config.toml
num_hidden_layers = 12
hidden_size = 160
num_attention_heads = 5
num_key_value_heads = 5
head_dim = 32
intermediate_size = 640
vocab_size = 771
hidden_act = "tanh_gelu"
norm = "layernorm"
norm_place = "pre"
norm_eps = 1e-05
positions = "learned"
qk_norm = true
attn_scale = 0.177
bias = "qkv"
tie_word_embeddings = true
parallel_block = true
extras = ["capped logits"]
init = "normal"
init_std_qkv = 0.0395
init_std_o = 0.00805
init_std_up = 0.0395
init_std_down = 0.00805
optimizer = "adamw"
learning_rate = 0.00365
beta1 = 0.9
beta2 = 0.98
weight_decay = 0.11
lr_head = 0.0074
max_grad_norm = 0.5
warmup_steps = 453
schedule = "wsd"
decay_fraction = 0.697
decay_shape = "linear"
final_lr_fraction = 0.0
batch_tokens = [16384, 32768, 65536]
max_seq_len = 512
doc_mask = false
train_tokens = 111700000
max_steps = 3021
dataset = "wikipedia_en"
Each number is 500 + 50 x the weight over its row's rms, rounded and kept within 0 to 999. Layers, rows and columns count from 0. Numbers have three digits each. The size before them is the row's rms in percent of the matrix's.

# down: layer 6 MLP down (transposed), 640x160, rms 0.125, rows 49-91, columns 0-159
# up: layer 6 MLP up, 640x160, rms 0.126, rows 50-91, columns 0-159
down49 088:355565436499532497461534525463496440443491444540454521505496531579573490449517490483512563502496473511487480466471496504579462515541509424535603512497609526475421496517583497467536495452478415597496473415454487505525464552536569555415449533570494450451547527467572619509431532478480409431489516411471556566498384498554478523544486542509519452528610421443585586552414537571422402467426532481545516550446514464541450553471559471526502427528507500462517510554455516519534451538517565
up50 097:556536459487552420429590470432500453514577443471460405563499544525513607524429499506538549475522522467449498449479463471581434391539553465597519444525460481462466450472472556461443584469488476475577510464530537519404475467507456611509538517503460444460523464584498451452550582473593575492415484413579467472519502520524462485544410470594422473510557470585541478481551474466563444465500465520558594551489492560488433563551496503507430554456508481589581511527580437458511548441522479
down50 096:533479490492468433491564579557439494591524497544420593532443431462461462375461496459516479552535520538425407568544442472547471418537539630486516502460505490468528472481516479408510497392544531478485526520457483419457549519488487490560460526507462528470501533455549445420536418492582464437472420528543553527521568472442487582547443549534437508464597526394514573492560541468537473463523558429535495530487589542446511551459528472475539570511475479462641467496440502458597584539465543
up51 100:552512496503454529460539527417498503419507488531568495506501514440460535468465504509569420525489492495484499494456503462500518383496485504497576565496526493515416475559500550449451518505360447451563460557471470575488542477557538550527601437383420594540455441573472536474529405571525479585435506455457494449636507590522508548415497366508519483487463517618501485438565442471546540486491456602527545530431468492433472493581476523503468555485555508455469423546516504609537507523547460
down51 107:483481552580477583471544553467493535549499575470445489462523586445365509418560470503604482467424374452536498470472534557487566516513435433503496478510418583431426495440463499536506534491504498561485431512525579493483576452520466512553536437495480576465443585496501554529451566522397472494541525416547529567529478430490500570522531494476520446522521498439519462490481487496458465459518464549504482481534515597554479497520550510371614520547492515601515566497392433479539536378409483
up52 099:510517542503510503502523524370460521457576467527497475635479544475482575498398518539406505496391555484488377451590486427553471489424509533558480461592413546499451421495516446488562499520539505475427601517533519464548539511515472477496547611446472516519463521475480541557568506602453520583427432501490471490542450444460521488443598429541481519455420564580458506471532609467570567468502518550564478551473392480527507505478579513570549473509527416560462458515510478499457456480485497
down52 102:545485435523511499512279561549445419553523439560499477540485492517467539443474540468431431508489534473537493478455452434552569526502500458517453544470480514500474439451531508457555429559495559490523526571489521450552443486536535533457597445517581424523508531494556504506509455495507525503509534538463498582502522493450480500496471529447498625517565500574453505405551621571552541571470501388474513444619450488567462526429431505519480450513392522445457506477580530505382547557555479
up53 102:518533415589486484514498508412381540539521500463455480578505583452527501434480520470520529521518536385490626492512477437464485503507537414485491433540482491446582466446530513469461473473542489532537536441531522600499577462538539585599519613478475531475522458510419485451536494523527542512500461419467409536493458532419544554508434545512490503495580501489558510559498535446528476468578502484556581526530378507491557452496443525394472410492557474488589498535559486446495533373376439
down53 108:501598427499470454458485482500504470579421516586442477437540496460529454539584605473479527537443415523447420521552437436532507572542538507456427524459522561561553582469488491480453525522492618498549516525480552513530506476440560560502402512547396520486410471398532516533482506524563479444435455404471336462461542537501463521576429475490534537463510445530482497498513511547498483530466538588500566620484543457365529530485500479446499553497423487515474499453561523501549545600506534
up54 096:537451548589524454508522508472432477523481520568469546460488563521369543648505614535574475486384532482555593449535506507638454577494616568466602434494514544542487485461590433515420516407433484495482510477512571513496515493566492458434543524498466485563514488475486390455510483500500510433455505452480494489451507490540435586475491434475556550515469557498555474485497517428490532468535551543486538503461425526541517450459403546466517396582432559542521504496465481557474493546514417
down54 095:515409445540525591569582478482538469509454545461451439565522538549520466471394369498484497455525477437556408499558461563543489545553457522465576485529547551476542574482444516455487474537533459563468463568481534554474490441540449545643433538549480426467487540498506581484463469475407554508420568491570482450590516497446481519503440533568497518486505515540439514427475469557550477489520582494446449423592546436550495524548534528492489521468563410435498478515378392511499565489510406
up55 105:530476555494572498528523512420587514506560553497528514393430545478517540481402484583443503494390576403473492531518479474511526551385579516535458508529491516470456326476510464531485636389475528485437544505540490571502464487543401578471484542498427456484518516495493516525515591513520549502445523490551427473543422486531471497486447481497469577460509539588448498450489547417488428479546480466583518469522537495502456458556456530538534504403482566521500475496591528598434521436420572
down55 109:512516534485483394488461488542528469628459533388495561590507509405499426508496534460521442485605467497446459608480557445597485424493505510614500355514470465527460477415529569505425492446577464533536413469539516505576576561540499516493531565508488485452523378499491523434477487517480492501502524449559550441552480530541455476603440442506536491545495512509465532543507383463513453488439493558528435516501477494519507513447503538501524454552534486477360585502531471467528458617469553
up56 099:437546431471511367515599400516473558437506475581546510524499503484550476585496598505464524599474577528582403516537428507483477521456522446565451557584361458539526536640487455497532429475543576460448516428496462509453576474517499521531485574421438503530590544419487523541451480527486513493483484532466523543469457495482485545483459590497461516447460582489562518447469567544517469491517464465552447520546480473475427477503566522434546400511539575459501575510555441550471439476428539
down56 100:506435460416526472496580439473436444480481546572481575429523515558491508420507437453529548640535542557528561498498531460517492470509514545515406535493481467446524538414541553476518411476467562538486576454500557370507543524519424592483529518500554470489548481468528453558381385560531500566427502494483522444463470449479475489529420553585596446572503484467536567559452481442436495490453519542543531488506466538550444520488529479510569486482465465431527591398480465518500584604457406
up57 091:525533496514485384458477515473468485465469564512548502506510440517401490494463548571454478514394542494483355519467482497436444481464539491556474450463564484397415425529539421448533626483522486507394508535498519563493451504537516538519372538484498504549520581550542520484516498627571475565539496459393501497560499469522454496517545513558437560461451455588503502554532569512490482485555535472513487550509513493503495421528580525383462432539512453658478544516526527480448501478576397
down57 087:483540457493582496614494455504455584515476572383458515595555429509494494505431462560376532571559503521470502484517456498453417446409465527423520461486503459567463528567530522500602521560516470511395572447438474518554511446433507529403622479467563487550458543557504490477520549513465469467604434451537483607486512476447578439459453557527578472467548492466470475499420541509502533464516540518478481482507549483518484551461415530472422492540542527429406601455547461510477477519497597
up58 097:505587546520462484527512552520523579515478458553511558415482510432473573591478500580520451476427523515532416519538448538569468553474613418586481594456436529441453440622486458480493489539516472518428520536527490494429514462515510460457539585501458474557547551425422506475563480488557502441438440477463478515467502462367473464505661531461437566434461476538564429453520605475495469489466516470538441500467461540554471406560485533483543482431550518562497553519542554593482418479524513
down58 094:510476506504624565495541476533383471483569468486485611564504593530524493542475503500462530486548388529490496460492549522507524516396478479403468593497507494530448487502471556520444512514479479609495472581484501515493507479474481608526510487534550585547473521536483460604551588478435338469520521541441445533463485524462542487493491533461516479538533338480479475498532452518433500456541437469554450498478451489512318532524562450485435453490496485458506519580470487610494461562433504
up59 100:544483459575481497453482489463507579470502467473515498483403479513464566524388466527545432462457497577536526437512488505505413421499531527509490559450457510521495490459559535457485475442438475431382520572549469544560543524535520652507563448395457548553522490585432533475459474634522510679427482449489516441548494525454531578522576539441521675458505563497485479467561490518494516485413458453506525502492525441465528431473458514515514485480471572522500459599475489512501542534545470
down59 101:465547554509546541521611490507491481490446574459477453543481503469590421459509435520441588506524376480447490541503508500495455583467543600488410477489521445519477510545444526381585491513503556526510451455461540494543498582485551512483509565593493516455492529496474568507486495467517512534526522410471498474445451407466468517486592566522464533494490500450466489449439489465510471537512455508301507485538534511561558485498496542479592420598548482518661590495480501457417504456485386
up60 104:451494505519573516440556430471432518453502566540426455610387464292467529531570541517487508559452503454455494560442500471552471480532553568549499575548528467520486451472435487530473489521409511551489486505558455600518573533511505557523483558496500541514469452482413534485495496512553450463462451538488468499536579460410533508450527524375494531456476483418488397396493543483546425493585466490544573539581393509547490496477549544546473421449513518465486558550493517491492559461411555
down60 103:570420541451494456449434554583505422457514502519571550529551481537577491531486592423574559521502532420496449484445415456514460556493450452465483481530422502502455558435506506470526581554490454418548544496452401532550464435421469485485657518528483544460543546486530523559484440483511514418518495539420561528565504410482438521565503559453491501483478460446557481518494536436425538483530510512436469421550613524548502504565567475561545476488509487475443554434464510588416626583522474
up61 101:499444408497582480528546396456387549436530566548491427590407469473512506481524462491481428594527478409497514566409451437505500429483533514424479446534561508472444460521465498418487613471464530493595519512500513539553556541477457557508560488547491493542462466530509586582523551545550483568486546517413491454538566530486425549445534493412553457490533498440512481406549479453541505496461383408555544562550528517442528481476435544461367469502510547563545474537437511459458490546516440
down61 103:477519537438505409526390486577486501429504434532553536606570460572504449540527474495534554430525441499456538526475459422453526532485541494582489424507465528552435492497625517557533412459596548513564463462512475514522512464442518501423447525512557432497400458524529541546460436535478471456649458402525584491524466540565503489547480429476494522467361462536505528599458570507441436510449519524591447550572570487428524505524467462503537520459453517495542503533584522490445578483554498
up62 103:495442441546571493535570526423472546450559538578512447547521477540504591465546612492478500517494592485460533534516458477461450500487467466481533433507428520405490528449422543444511503477539540450542510486476513506575467489518461590501523525492496516487579476561577438542487513535473480477476476462511425500502566514440488593576413468529380567528631478443552439419577553487440378478496486443514600555540523380478441499531468528447523483512530516556522376527456390530546517516561418
down62 104:487518526465495404507470539588461469501464542473378492528469479547564527566470491511556427519507388560538460528556425571426501522513419548515560645485509436483458524438486574484600511436591441512484424499541466440559562469551439421546411557510519426490524580510415526476527596508506431512483434506506561478482414418563430420487442470467515458503485417456450518479510543503490438488544569525517494521539461493526489616504501492549480577506429507434529567539442578529504497512544576
up63 116:573495458558462470526491567451445513502520536520519414411483525451502611525388520506578535577461530522540576477516503440565540491498462571439565602465530521466499464451642482482487482452461544473493548439520469494517525494474465528451512540476453551552420510505412402557498522548515639538464439343423566545484483546502478517502581440441490544501464526533540415424498499542503509478495529563543509483383482494477547520516460535503444532597473486448458516524451469577454510410551395
down63 114:522548559489511565539552611548521448487482511417480556508486556522455493530602475538489485438458517493437430481469475531412445537497439523583531544487508531510453532587456423644519447399630538554436473523477523492532495416501454470521432440504555465536571493470482518461611489414508516482554517488594546583374495482472515519485577504554495466460443420497499572530437375521548532525447422480427478428534506401432514479496568448557539492533476556438468529475506508464522484564498514
up64 096:473469542557518508500519538383516529550565485545454518531455506455561616476453492598487422508502498425480465464502510435549491492482466478556499451602436554457478390458582517502505568422486493483417593503509534457504521541509547485594582533535419503500516563497503507587488493563508548492480474563418452436550508449470601521569566502491464598452513539607567518394498529475463452491534426461497478481393399438489486507427595523495551450517580538446480423501527509550417413484482512
down64 085:498480544491536479552425538494516428562537433576504446589535580427519564508572487535486444474556490415430486453470505459594480467427512453485484517459538538555496403521452491529462557485472506498507512432501508488436484510619466431460568567555401462588520485520593473557415439416547512507504431591449492506515556562487584576521555515399489542425472437578576529461476579460545480519495507478311505454532382531507556553508529468474490524506459535558514518487499507476495495559534477
up65 113:495544539537646481495607462450504485512496520570510510538424471484528527478520510465571510581453474479566516551494499411575521505537484448503537411536437514553518521445451464499456553474517486454565446484449428561597541526616485524522581480442431522589540482550427504493451530486489543589418468458428536477537520483497496483475459496503456481437510497506509459512543460431604445477578504392550553564553507428508458507566417549489397361557569575574433456497581447517523438493489541
down65 120:593483435404512422510442588534470397429533472543555591469506466520522536527483499555524387501574493470582513454478498439499482586567541442537492465429480595492481548499495507551509554454530590535480515528495515375474609504431446535535561437542498500498514537523578493497320477556450541444489483498514455526478541497399457449500542414438494515551577409509518529481501488540503519515484548474471487507398414539559487531547517501600448552500466484525411481478522463562514444514576560
up66 113:434534563524521495466467448499434522483497598616419439586377491436473508530500544484404526550476534462465524496447484455527406517454549479490502460471551494502452512504443385525525618401483587529462526531451470596593460518493454582442470566540473418515516572531472532478475496565559493509467487503485509496494540511505413518443567523411448541451620506536542485475545521475519492488507402464544540475537442489551480403452522559506459398533529518588521558518466478581400565547434518
down66 120:485517487541313450594485518541567552547514509549495454517497488473494435514506432464426530409545529504476503478508467387515448565447478563515516488524486565474518564493503486496452446427551583426509536414416495559540490511432511547491444485518448482577488560416578571463471530494523551433504473531524548363403522604461545529479549467458524557463491538559464411487531514507492517529486436528469461382543567598467422498518546558502499516477549424489618580460491477487466558535541495
up67 105:466535565560519497471477549504520563488556553572553539509466468511475528527403634464499449577413544496564531448487455481496504552440524440451500597474477448499523535487593439418532457499591504492436543513356416468493490481611472568463543507521446491503478483475551437582509521570549558452506428480425493454535566518410483445487480502453434542512527526495501474519504500567497448468411387471541440486474526454560577518648507512460530494499617521585583505518467474495453455447435519
down67 097:463509520510365515462489543563445475484480477572502503519521412552446490457492548533517483418558539522481447507472551553463495503592514536542578454417440455436426556600503521553551484478558479518503450484480510514505497491485551535448545434565527593529579536568499538569468514506393482484489593471484518537417609520526440489507511537517512407516492464378430530415451489559510461503528416524440536590542526385484516549511565505486590439534436441451490551481419427474566484363481529
up68 090:491428485477511485497571433465474518502538488608459430558510429495516526480501448499512524495544465486490403632461495479472491496522483483574528421541375471423528457502394465500517630497507483392452592550542522521540498547514433567550510484484475541564463514517462598551448482584526517533459508478538425553543405413432556576547504511356506535492537431472553510439527592461571455501491515557558558424438497446460472462507470516498460453508539533571411538515504409545495528512583470
down68 089:523629505454442576399485446440543440447509481452435505492550478477448536543509525518548558444432604522431462419538519570507542409412518498506464538476604534478454460508501488536430457428549467486532482384438489503442465424500517539511506505524559517458509581558514480465515546537427418476492520522580505531438539532559485577433519465528572583534467599379512509566570510506541469524491505469554501447529519546545513528522567422509511401443588467526496573584423532495477542423421481
up69 103:450515465579502461463546544481522629442532526610513519499429509448491451580478521511490581518475532469518435478483453547524464543445515476562589447485446507419463515488595424490509520534578538450444490500461568492467555437492519504570514490457448409496519528450531543462433552527519530339460476506460479441540523428521467400615550485532373522527494526558487497549479484541646479483466421480529459533497504412552539417518576549479607531546491441520415453504524525512483467524471412
down69 112:452543432443500507462470456522488488541474407586491579516427511493540456487576538507493495588483424448452498445529480484519422480482467585491461512458591554598530565555451436451414475518505516468427506540512572529561491528522602417575491534593433541467495456416496477519474562599446399448450509570491491515542560502548503566541542503552451504465530585533458421498522526490530495498584537501538471416445621496465469493501432502505414552575556495505361499438464386448511527532533506
up70 101:582515503563478494535609563475496585470532520559507538470530475531538578436550507537510453514463517423546487460548468498469475489513469473515510440443442516424443496452632530429533610535528521403493483528473543505520469482552453528555516500499471489460550586422496384561553520529487492501482435394458489509550520445434463536603535466549442587507620497503595481502537524500508489466486433510512475575384500437439441527533479500472634505601472483499420405530434450500552433502550422
down70 103:490499432495485434501393480523505464483613495452527508496504453518623489516473491447567519526523503486527602507488553499470452531575469493506480581367520486498529585449527534428543493461504479493560452406497489490620520420574567579489542536494553577443380572557492568523486513464545635485520514509437539482430452460501533494465409498467555512486541435507515507488425618512476501547567451385531525521457463526519508444439342427496464558512463450558510517557496475508487489445490534
up71 104:546504438560485491442557613502469503508484445524632562489505440414510602583546580544551440595418532520518467505505508500460529547503575429593476445542397480546447466500544517502529465540561531393434496512487555583465489558545475445610477547409463464507508467487526511467463579523572474503436491365445528574478487511552420464493453526495387477469459537527502448438515536462493476512522500498534458529418526456508530513496528531543381509536525456555488467527560406533420469419501532
down71 100:483496477475508520506482520495511489401436562501527500566541504571498441503477557548522575519589417552513508482430491567539452378530480591410501517506455504552520531477504405520515521452403496570557525468479506470565528417478447596471398547504561580452521523583539537427471425504484483514518521506568440466448464436520529559458544525577563502444470483505494564447522420382526491504545535428468546550432527493462448499590519562514521452528510568502469523461279486501551515504533441
up72 104:462456518566487404489491537436433441441638584496455426459502491540509536544384488505494436558481514520497448515515483474539586476425431549501520463451456537520513554494592447508407570401499519457508525503503588584512569557461430438470539440479435598562514489498449451599461525548496585581441502442567438556462522493458572513493526511451528549517485511531432386503507494531558477500462524514495589443501526412481485498533475544517433478515513610500494464588532498526416594446577475
down72 106:606492519542527486557518499575533525511451491506489489454510446458589492546478516500541500475511469537606511611450548498545585492479545490462554474443425430464511541521394551403505452553460527457466436492538449564534553502551523492421494527580446425481492491553552473396545535482451521547470409546526493536400533490498516556505612540503482451489472590528432462371423434480593502477460436483501469324422537531443532506509483494540523458615432543524526547495539438560488501520486526
up73 114:511455431593501437481590526471548458501544491506486480512462462526469554526445545577638568508436514455480404563518453507507393541486598485483527472433428601420492439535499473423472615452587451468511462440545506532520559441519513511557521498450473456578554587539584477511482459475492494515485459444480452493562476457538419499525468480570451517478481512588500494491531516431497517478561495459500459543458518364550505539480501533399486492622551447591456509515505562422486387486472415
down73 107:495447503591549561537445447478457413462478520642458528439526423484504509510578502522472564442388556485541460432524509469461502445515439488488493533418458450591439486426539450482572495518498439588558477490459495547586469484519552512426410573458524586495527443601498531487580501501410446531511508533547512422523593495547523423602401452522503475549572477455485537521523446523453550405555535527461549577585430529470495446524487531474534485490456511448546508393523533523502564495458569
up74 103:560524445459512432555471475499519577516586534533471536499490574489491482469448461498400592531471545489510452487520479548479476482493680473567518527500506506467479477556531497409446462546523552505528422437534434600491484551467453477493471588472407464513630605466490543496484558487438526508499479562532394547577570557475504484402516497511480626383475537570418479500524598464500439507463498505524544501545492430424464396591489547475493446479573473502457458516520457467482502439442511
down74 103:540449522386455419498459452429554497418449551527527417406496471520559381384560444418447567484498484499514463505577538506533487528574530448496463515533501509531449475409563445466464485482483443563595471512408525519562599442534479478532462467534413493493425510422559470479519484582532447454454567506487453471577522561479599469501528534449480525454436582572458518539559617464486561531487540504431545565484478482535487523563522550445501537523635525557481501498445489530517448521577492
up75 103:502581551533443461413481516459483528470517514467573369512469515439505553590405523602405406649531504507431426497531495475535515551459484542584500497633451532537511397526588440500494500434515533399519461418539561486459543432508540506478498534489486525508511505535490472504505524533582526530449473534531441523479441515486475541550657464480484585535440472492454432431475558502631513493551535520546459540465514457540483477516527540515463456468533465521427447530512483479477494391536428
down75 100:570441426421589487501536506555529435487485472550547587531561444460635476545531487518574545498465469479569462549492435477466463464556438491488562517444468444434434524458481483471550388591525497574514470469443459462479455528551560613489506560620590470526426512493487459429453576436449439459519469514436469445489429387479543531506475535590501509467516474521574516563530450525443557458496455427607511497466490573546502522525389467429569499505546516515566525474474539516496571554466530
up76 100:545523469501459378562557547464514593348591472476495610537482569517516478498412538520590522524494495529562491522513475507460531546472538468530521490501481464437490520559449463408458492485402472402557506420456541504573604452567426498488557399508408496478504466437462575494451545516524587510389500544518394478492473452492499492541517463528419570482403465541528536468524521491638531499492514540523572572442563479507465481532491545370491513443538555482495474529493557514480476509513547
down76 089:492484427498556558523449424557585523406457448493503540471489534501531466531610491583480426539496477475512395531468531447446518557451587505442390497506527504469493577513454457568382557508488501543438512595589461507497510462472405563527500464484482380487441402479515541471492549525579477457401493563513536524469552492562459497514552510529484494523492486557564501569532473551508488547408451511614385562456476512444514545512565431472466503391432531488545525430537583560497555489485448
up77 102:616489442495608421525476466482498568539534493625499512514479531494530452525446616496499560585501538434620511498419472539493474528477479473454471475553508443440556567573444466417492446472506475474454497517507550543578511592478430517589522401426461435501536530415545467574393508487506483520522485452427486466570403465490526559459475509398512571410501451547508525563556536524494469510564464471512487507577532389512479468490441520383515446548486529502552450537505563503433468476440541
down77 089:480511514432477538538482522512538456555425458501522425443532524472529463511472475571489518522463531612520582391514468496547428516565476512534593528517533485569450485553507507506433504469518433444482433474476499471607553427465495453557504604532458515551569525524514482439547474527479510496419493502549415535547409505581445466448516488445486514488464492409468529467526544539572438570483587513328535499502401527531433484467639467518516527440552455505529600455352448486548494528543448
up78 110:613547457504479474531440503486549557447499517510537593473516512489475547507454535597468520489451496474511463489484493524429470528464616404510628454553478478398511563531563472436469499548468487473480458517508583613548481481478493493607552501501459480552498554563549522525474561467488593495489463514425426625542488541522418451416527440563476541365468514474442449515547564523516435500510484525485540566452458452476530473510518531382540499467576480582415537490521419480497403439405472
down78 114:516436489444499563433445486567499434494540454524513476484454452450520423416511548489446461531552556573520486541503548467576540376477523534482478602562489498493444490579529514439524493576548470521513486517428525527508436487521514480421548476480554514529551547457547504572539458494589386482484515499574553393500536405493498514503431489488518382528524531456516566500505461494529573459575459468386519460507569412481486493541505465576554507581499513378532460517393627574394527466533440
up79 100:503556510668568511376507599502462493497578473506530474575409428474466536604542580523526519452429526404556517439485489600509490509481544459500453489571418435479425502507466546390510372489428434462446554515526498516533496530538523613632533592483494531475517473425526466560484507451544432497482464476491482552545447482417519448530530527485441454522536448492514481549562535534513480459513533484531548574441501474443553510494509494458537487545463453508609424560503550514487516418498502
down79 097:494442531495558409535430485508489434530407493500461534547490561505527532583516492521489502405501422473506495544583550582414509413488513544512464534553536522614509588541476523477502470669504417528572521537551496396618401520412501485519559500582611484597560429436500449625453511479541452522473515484472492474536455478417505431464441470510506427493560559427504491486473435449469451445465499566498528503463478476571504523530447494547463482471421512544518574515422551512508498502489513
up80 099:493574571512459390470491536471513572490503556552559473422529564464337606602412556552476466519400551527511417477564474537509521495385473445557503608507487450482448494551499496502487546437503541476425561556510442491452401474477538479521455564415469449508468530388496449539574468515600424508516467482470552503531445503456505485561503493485456515519474530569517402518520596526445499500576551523535518538461547498459421464475526536523526485528469460593547439509585513491423495426523518
down80 100:626449514348574513466520468593575482470494557499473578548441500474498468500482482421488548552501507443495646537503526394448482493517477450469500482516453571455495494500487485531545524510502489493461462421550557525513435529464530582474536496497380551572565476534491492440510517480563459474524520505579459598593512479514461472490494452554453575505420526461601455420522541531499442537431399607518439380499515509525483513473519488505399496428603471465434582554503513547497491527445478
up81 106:514443568489494530385520445481431453500504521535542414630468518435472518530478468459497395542545518479513517544504543393531561459558482522512519432586506585498436496484513507537485523468384470407614485504482520526531556453597514512548519563461459600477526443543428546496526500588550507521459485482503479553530465528456500576503578482450497528473416530466546444452490418375597505489532456469499581571462528428484482437473521525617409445469549538530563437525548444512519430503423490
down81 110:521523471506455596474402547552453510560525546466443418516548450450507504519601540467458468511497484421563425503467448487467500620491459538523499516533491469511578499522484379511502515520538530458505466487434551435455422394416499514544574478531463508490552596487580460514461456597484428489567576478487442581441503517435582479559511555564501493487458559545450514565419424507455476490564477423589429447498544527526481465550585506515543540458440533475414488544520381532595438546476554
up82 092:547426438473569450432547508455389562454539550595481521586509478441479555408482566480542542527518488461452439584580490533431529527472474483559581498405409479413551443574466451450530551558581476363484460589487479583473450552479442480576472530434469507492442455497479583552508550533522553486483502450465517452587355502476433508448449493552455466562552482496526436486533501468505481488511488526557537518527552543497471520531455533532488578527564479570605550504520507436459526417496472
down82 092:426551404572477559516496484539516549549511534478429540586517527473544422495551570559472480483525539515394451520522466550561434401390531474445378578492410448474477587497406426448538455514535544511516454479545450520545539497524529533511521517540433532488449539438506605535553488468507490501472554534592476503473475441468505466436471529496567493440496479466455437516467477421483555448536544442546545530589378549471599509539559400526512561520510546448458430525553440530422496586457553
up83 088:552480502479509484521470578397479498433609486609568554461520469520416548562442510551428463566537555412469563400408452509490526450447409452461446465497476476468469524480520494456540505410541575546425479484499495488495568528464499498465568488362476473533493513535536382591485551492541543470515516486447497457518571441517504551552497331396451526554589534565535531515453520478496584490478417595517454490490478476499432530555490531432560571544510461503540485541511504484442524469540465
down83 083:480480561445481437449487514435489427602428459604500550531521592520583481466586504487426439537515482443496472534523419513577503529474539496555529514519525501594530548585489454530492412531504619478517567539470483619382474554527479477453543439534366505504415431433575509482499419521496506552497495499469445454485493568439569470485515496498473577463532437465478476494395489497611535541395599476424500505502493472494443462504476525471472555400513508461559442543570530511535519499474571
up84 092:504528435536505463447506542477507479384470596568556475482467412392458470561476528539436459524425544480567446577504489581507496496493552540492465585576507501438438528483466429522527451517485568500322457507585426522507497561495525501536433577462467443537444510417438511458477569535513421555512482533437541534581424450507502466515511508509545439435495431520547514536498497526567501485598485574505494557549494489462479545484588532518422430597516554534500489496510596506389425446418472
down84 084:574530533511470447479460492629512449543493566518553481501537433511547480445512558449496446444488542572472522501394497502491536508407558486556433567460510389558536441520398387497484521483432486488519579485479501434481437472501491479555459483490468575436626429504575522522495464533574562558526443517452483479438445548413535530506541440447536481522483465398459551523516449479465516549442417546548503506484478554591532517421544600484466465434518488452491530497524560518458512573562667
up85 091:590519495544442544486455462519517519504553588491506568397522480574557554490498524495588420490518511466507604433501429482468510507459527473558640509466499512417517490492462523505436578452536503452558565470440545505440519456546520509533542442472476462517485606544507511590532510453507544461526453481532420413554531494462480582584476477500444648503529462611556479463508451481510504462435400451513470465442581467489572478528395508372503510489634531540502490498466509477515424483539416
down85 092:534451477544499522558460491586600522525547474479552511598422443507408421554590485484401553557487547522490485476463490484434501445539539539521395528646445497430486564418588486429476459582459486428556480516491527487545358501484460549551520490549468482557494482513501461552420473525448518475474535515594468534596546533495463530408469492507518500526516560490454427582443554529382553489423448515534579460425529519491448466606478484513467473456516604436526516499453512523517491532491469
up86 113:512409555586505463502480494455534527438506544558534487472446497590465522518450563504502495489524562413518506445515446486460552567484447435507569499454415495443522376498478399551436539491531475506539517455459405480579525498592474523516545473477458451605462572521573422534473600482491654459468476491484458466482498513520476493424469568542420559520502471609575444499496458496502403462559429484505521527539522463575501510542478540390522518606449572505565374490497507506516439462554538
down86 111:468542663599458536437489459591515411428431460479460559425476431476484376562447564521508603551461475541508436527421601484482490420526541552429608524527533516439539519538518495430568458435464568548498490524480523529514405440471443470530483558485479479507528475541479407444586515455512501437495507479511551552494454599408461454481514535547527382573521544521494506492531470418491534507549527543542520525532539473496496529478571558526459462555517517531426551467504474442497433517563422
up87 099:532528449541475540527517585483473512505557566510466481399469533513473520530420525537505506489480526478540582493387451505538442414362499472488486601481511524503409492499553445344488529451399537575443497508458472510551528501463473447422592557504456513506475595483498433518513476553565459446506505455392458470454574539474473516486511462526469523464536573475550487493598459546489447491450446422529516460466488558447493346486493555481516558527534558574568507508511495640525543511563415
down87 109:494450533518487552485483489425557508527531440561465590503501465433511488452438434470539446516426504412534480546543484509542474462492467502531591504557494536537536450548412438510502495412424536598488566525487456574537566464447499403512487499466342523541406501476450601484614424483485514594470554476480523465534511609536420562471550399518478513405543580550532532509530447481509441440480509495599534563444501417499536482488534482528529579579552593562485556480486446435489537482515482
up88 099:493666543526517527519500435474426620429576576500437502535550571417515525482524432474482532521438560524576492402497519365521424570479598515578533506469483486496466467507476528491455524474347450484578556529409498498456446521490434538521482503461433409546542475484496542487523463565497543486441495529524478486499514603472511503492561532503503545457585496516594514392471529499482422478472490460507574527504525458406435491567428521542547480465593466550487570504565526473486463530427488
down88 099:504495516572473631456513563545505463527467499532520471515453437470516548596526431493471484462486435562505500446477452534538470481442495503497505527427487589467534421498488513473494539457461462466519516473498496466467581455462418525498556442502392437573387375521562465516510521515571578482436511465418522481499569627654470453482497537434442506496540529512469539453476518481398616497585447502522570449564596593553522512464438528496472482437522509471557453564525589496569483525421496
up89 100:544498582592607521545507435575459577474504544547514505493417494502489562507504403497444567527472573533625440438462478505490465530429454456517447438482514599472467485487492442539401603450476486516450528461466495538556451556486484438575445590469444519558442428441589401522503540524580512433465486391398447556510523531537530495414517500484455465436529563527557521544617498435393498472492440495520524478494559465514521436564501520545523464544491523522541523534534554568492562520493430
down89 095:587560589495436425482549454583465609456497488426595509464590515498454517475568594462494522567570506486458468507516526423509443408484598555549488594473465509494447550451535478471466455460592607393508511522420467542513514532445541558580433511501422472492438371543547497456473425581456473487531465486568464448441466565512478509485492514547512528521446491503502522497483552431468504512477421529552561461494471477568504512447528529436389513391453511503434472474545528505519561593513556
up90 111:482588562507429494517522469496474549407544560498536445491498576379416543539469508462474493588429530524494445491518483437555493554474528488485519538467491548441506414488595469494407464468352588450578482491510425550452539511490432600440484565496427565503549425529509506451502451512503511574439451541542401544534512574571470487476542514417512538491447466524528401437523548483526535499487544572546545548392474461431538499554497542595449472449625480569466508562533467498542467484470471
down90 107:432542471618536557331542555458471520534535523578436444584564477534497482593493505541579438511544424573429471495412402550505433463502459496521517521537498508493472494560425477519503535509468539463474441531460518485582489509429502513455517482420526501564421453573542484519577445492522381455442382471530520452440521469542524447441372492541498517455566466520512547534487525455442517460556373500505478557498547486520434516554490461507521513512510503482581529497545548420532493591472601
up91 098:560544470510516560493493515489555618507484487509574586471490521484473471570446502509509490569469575466612602472485465460442535528407588401572501554571468477466429553430575490418515482547523453475502395541447448497483520481565484453595552545485486473516446536505483473547522509508529476432521429491400565481611498505438442492480450469534498470456439495562482500570509597554455484490481372441524457614508505519469524507542530515409487491509554466462586403519556480530450413466391496
down91 096:444483505511434547532516524597536464522563466460502548558501546451448582433454490415551529494537522540448588612471526443496465503555535438581584551426493504474454475448528523616463521412558526471477366528355490524505487518512514525493543500555563517472483511543542536423481565525558583429525522386508582447436524507494501555431410469429459513541374480450495529487509481529427405522543538508488596494473459457451482443485472516515471529491379553460468486489523516449572496547497555